config.toml
head_dim = 32
activation = "gelu"
positions = "rope"
rope_base = 10000.0
qk_norm = false
init_std_qkv = 0.125
init_std_o = 0.0279
init_std_down = 0.00931
optimizer = "soap_variant"
lr = 0.00484
lr_mult_o = 1.41
beta1 = 0.95
decay_fraction = 0.765
steps = 2961
Each number is 128 + 24 x the weight over its row's rms, rounded and kept within 0 to 255. Layers, rows and columns count from 0. The size above them is the row's rms in percent of the matrix's.

# layer 2 MLP up, 576x96, rms 0.176, rows 347-353, columns 0-95
size [118  86 105  85 117  99 102]
[[124 163 136 125 132 148 132  84 134 201 149 109  97 114 170 120  95 140 158 125 108 151 105 133 111  84  97 124 137 102 135 148 107 128 165 129 105 150 123 116 144  98 135 169 124  82 118  98 125 136 160 146 101 109 109 149 129 105 107 144 145 142 119 152 170 118 130 123  90 119 142 149 111 132 106 101 157 118 128 126 102 129 134  41 140 110 106 146 106 121 142  79 130 140 124 110]
 [138 124 137  95  91 117 175  97  93 124 139 133 100  85 124 140 143 131 127  93 127 145 131 108 139 145 170  96 141 169 128 112 118 110 106 104 178  99 162  91 140 117 142 161 116 113 105 139 141 131 145 155 165 125 166  93 127  80 171 125 121 108 139 143 172 152 105 139  81  88 119 148 129 136 134 157 111 172 169 106 115 138 135 127 130 118 114 100 134 123  91 122 116 116 163 102]
 [124 151 138 143 141  91 117 123  85 183 120 144  96  95  86 111  74 156 121 108 153 113  91 113 160 127 113 142  92 139 116 132 154 122 119 140  80 103 131 126 110 151 146 133 164  99 106 104 139 139 144 124 111 136 147 152 133 132 160 126 142 145  95 114 131  92 121 108 101 122 112 145  79 119  54  92  95 120 135 158 111 148 122 150 114 133 146 132 119 133  90 155  87 124 117 102]
 [125 145 113  99 124  95 183 137 156 190 143 126 135 124 116 163 134 104 157 143 122 116  77  85  85 134 116 114 134 114 141 110 118  99 107 126 132 102 132 126 127 155 114 118  85 154 127  98 175 145 127 131 157 148 189 142 115 171  99 152 133 158 102 144 161 128 105 168 137 104 126 100 109 134 123 121 115 154 149 105 141 164 169 133 120 126 122 106 110 150 110  83 125 139 156 130]
 [120 143 165 101 137  88 110 141 113 116 128 125  96 180 162 161 110 160 121 101 110 135 135 143 131 111  99  92 126 140  99  82 143 122 129 108 127 112 119 127 158 152 159 151 127 142 128 113 124 119 118 154 113 139 143 113 128 149 171 144 131 141  76 120 124 142  99 163 144 183 139 143 134 159 142 111 129 124  86 102 127 102 174 115 147 146 147 192 135  90 159 137 156 107 111  78]
 [149 136 122 130 127 108 113 157 134 164 118 120 109 126 163  96 101 112 176 109 124 126 138 148 145  97 111  95 118 137 143 144 172 136 103  98 111 110 101 154 104 116  95 132 131 172 165 134  71 105 148 110 121 102 148 158 129 122 168 117 128 117 137 101 108 140 185 138 120 128 126 108 165 112 107 165 112  95 118 111 120 162 136 138  99  95 127 146  56 140 122 103 106 135 114 174]
 [ 91 133 150 101 145 140 162 107 132 151 114 136 129 103 176 109 137 107 151 117 151 120 106 153 149  82 138 131 139  83 121 118 147 134 128 132 127 118 124 116 105 139  83 131 139 137 134 214 162 128 166 136  83 171 138 176 141 100 153 128 145 149 147 107 148 124 160 138 127 140 134 152 156 142 151 144 140 149 131 144 151 112 129 185  97  96 131 116 118 146 100 136 151 136 138  80]]
# layer 2 MLP down (transposed), 576x96, rms 0.154, rows 347-353, columns 0-95
size [119  86 103  79 120  96  94]
[[145 120 128  85 185 150 137 157 148 154 139 155 129 112  84 119  78 143  98 122 166 115 127 154 127  96 140 145 154 185 135  99  98 147 119 132 124 146 101 130 145 158  84 125 117  90 109 114 119 109 156 154 104 104 103 133 156 122 144 129 101 170 158 138 120 135 114 128 123 135 141 129  97 152 115 111 128 134 154 149 131 146  88 134 152 106  94 108 122 113 137  99 116 202 116 100]
 [162 116 156 155 124 130 116 115 144 121 112 123 151 130 159 126 130 144 147 116 182  96 105 123 131 133 106 194  99 143  80 138 137 129 128 153 121 151 142 161 192 136 150 149 149 148 144 149 125 127 133 146 134 148 156 141 118 138 115 127 129 182 143 114  89 116 132 140 141 142 160 131 117 145 139 135 153 159 138 169 105 121 121 163 115 182 184 160 130 141 145 155 152  86 177 126]
 [148 109 109 112 174  99 123  96 116 131 149 106 130 127 156 118 156 161 141 117  74 177 118 162 130 104 100 103 146  96 115 120 140 150 186 117 157 110  77 120  74 117 144  73 131 122 141 104  85 140 141 138 134 102 115 154 113 119 119  87 105 116 131 145 123 148  99 135 170  98 109 121 139 117 124 148 103 152 122  88 142  90 125 108 134 130 121 151 127 136 120 109 156 130 111 169]
 [125  52 160 116 117 154  88 114 153  79  77 146  73 168  99  99 155 149 111 141  96 140 145 141 122 126 136 128 157 151 129 122 116 153 146  90 101 171 142 139 157 135 116 118 109 119 146 133 130 120 141 120 125  97  74  93 151 120 160 129 104 100 151 102 152 121 164 109 122 124 130 134 118 156 161 128 124 107 117 124 105 146 128 110 177 121 126 151  95 157 134 132 139 134 108 115]
 [147 169 100 115 147 101 127 129 119 130 157 102  89 122 151 156 141 160 139 119 148 139 104 122 100 129 106  85 145 142 165 109 113 134 117  91 103 146 127 154 132 143 100 121  94  88 134 133 166 145 169 159 214 123 118 131  65 124 128 130 139 114 104 128 130 142 136 117 170 140 114 137 149 114 148 104 117 148 133 103 170 114 155 124 142 137 139 146  87 151 157 132 153 125  84 155]
 [142 139 127  97  86  92 138 101 130 143 150 153 132 154 125 196 135 171 119 161 119  97 138 100 129 110 125 153 149 130 132 188 141 124  78 100 131 148 126 102 113 126 149 155 125  97 111 161 102 106 116 197 116 149 148 125 134  98 107 150 133 141 156 128 151 151 111 121 134 138 152  97 136 114 150 106 146 145  77 152 137 118 155 119 110  97 142  80 102 145 135 133 155 121 111 137]
 [168 174 110 137 128 127 134 143 144 132 105 139 123 149 122 165 137 137 129 132  84 136 129 148 129 192 164 137 151 169 147 167  99 155 174 142 143 141 100 131 175 124 134  98  99 184 137  99 147 160 144 118 140 104 153 105  84 124 122 154 132 160 160 109 157 129 115 114 114 120 103 124 119 110 136 141 136  96 132 119 142 119 130 123  86 130 127 147 170 143 125 101  98 123 120 192]]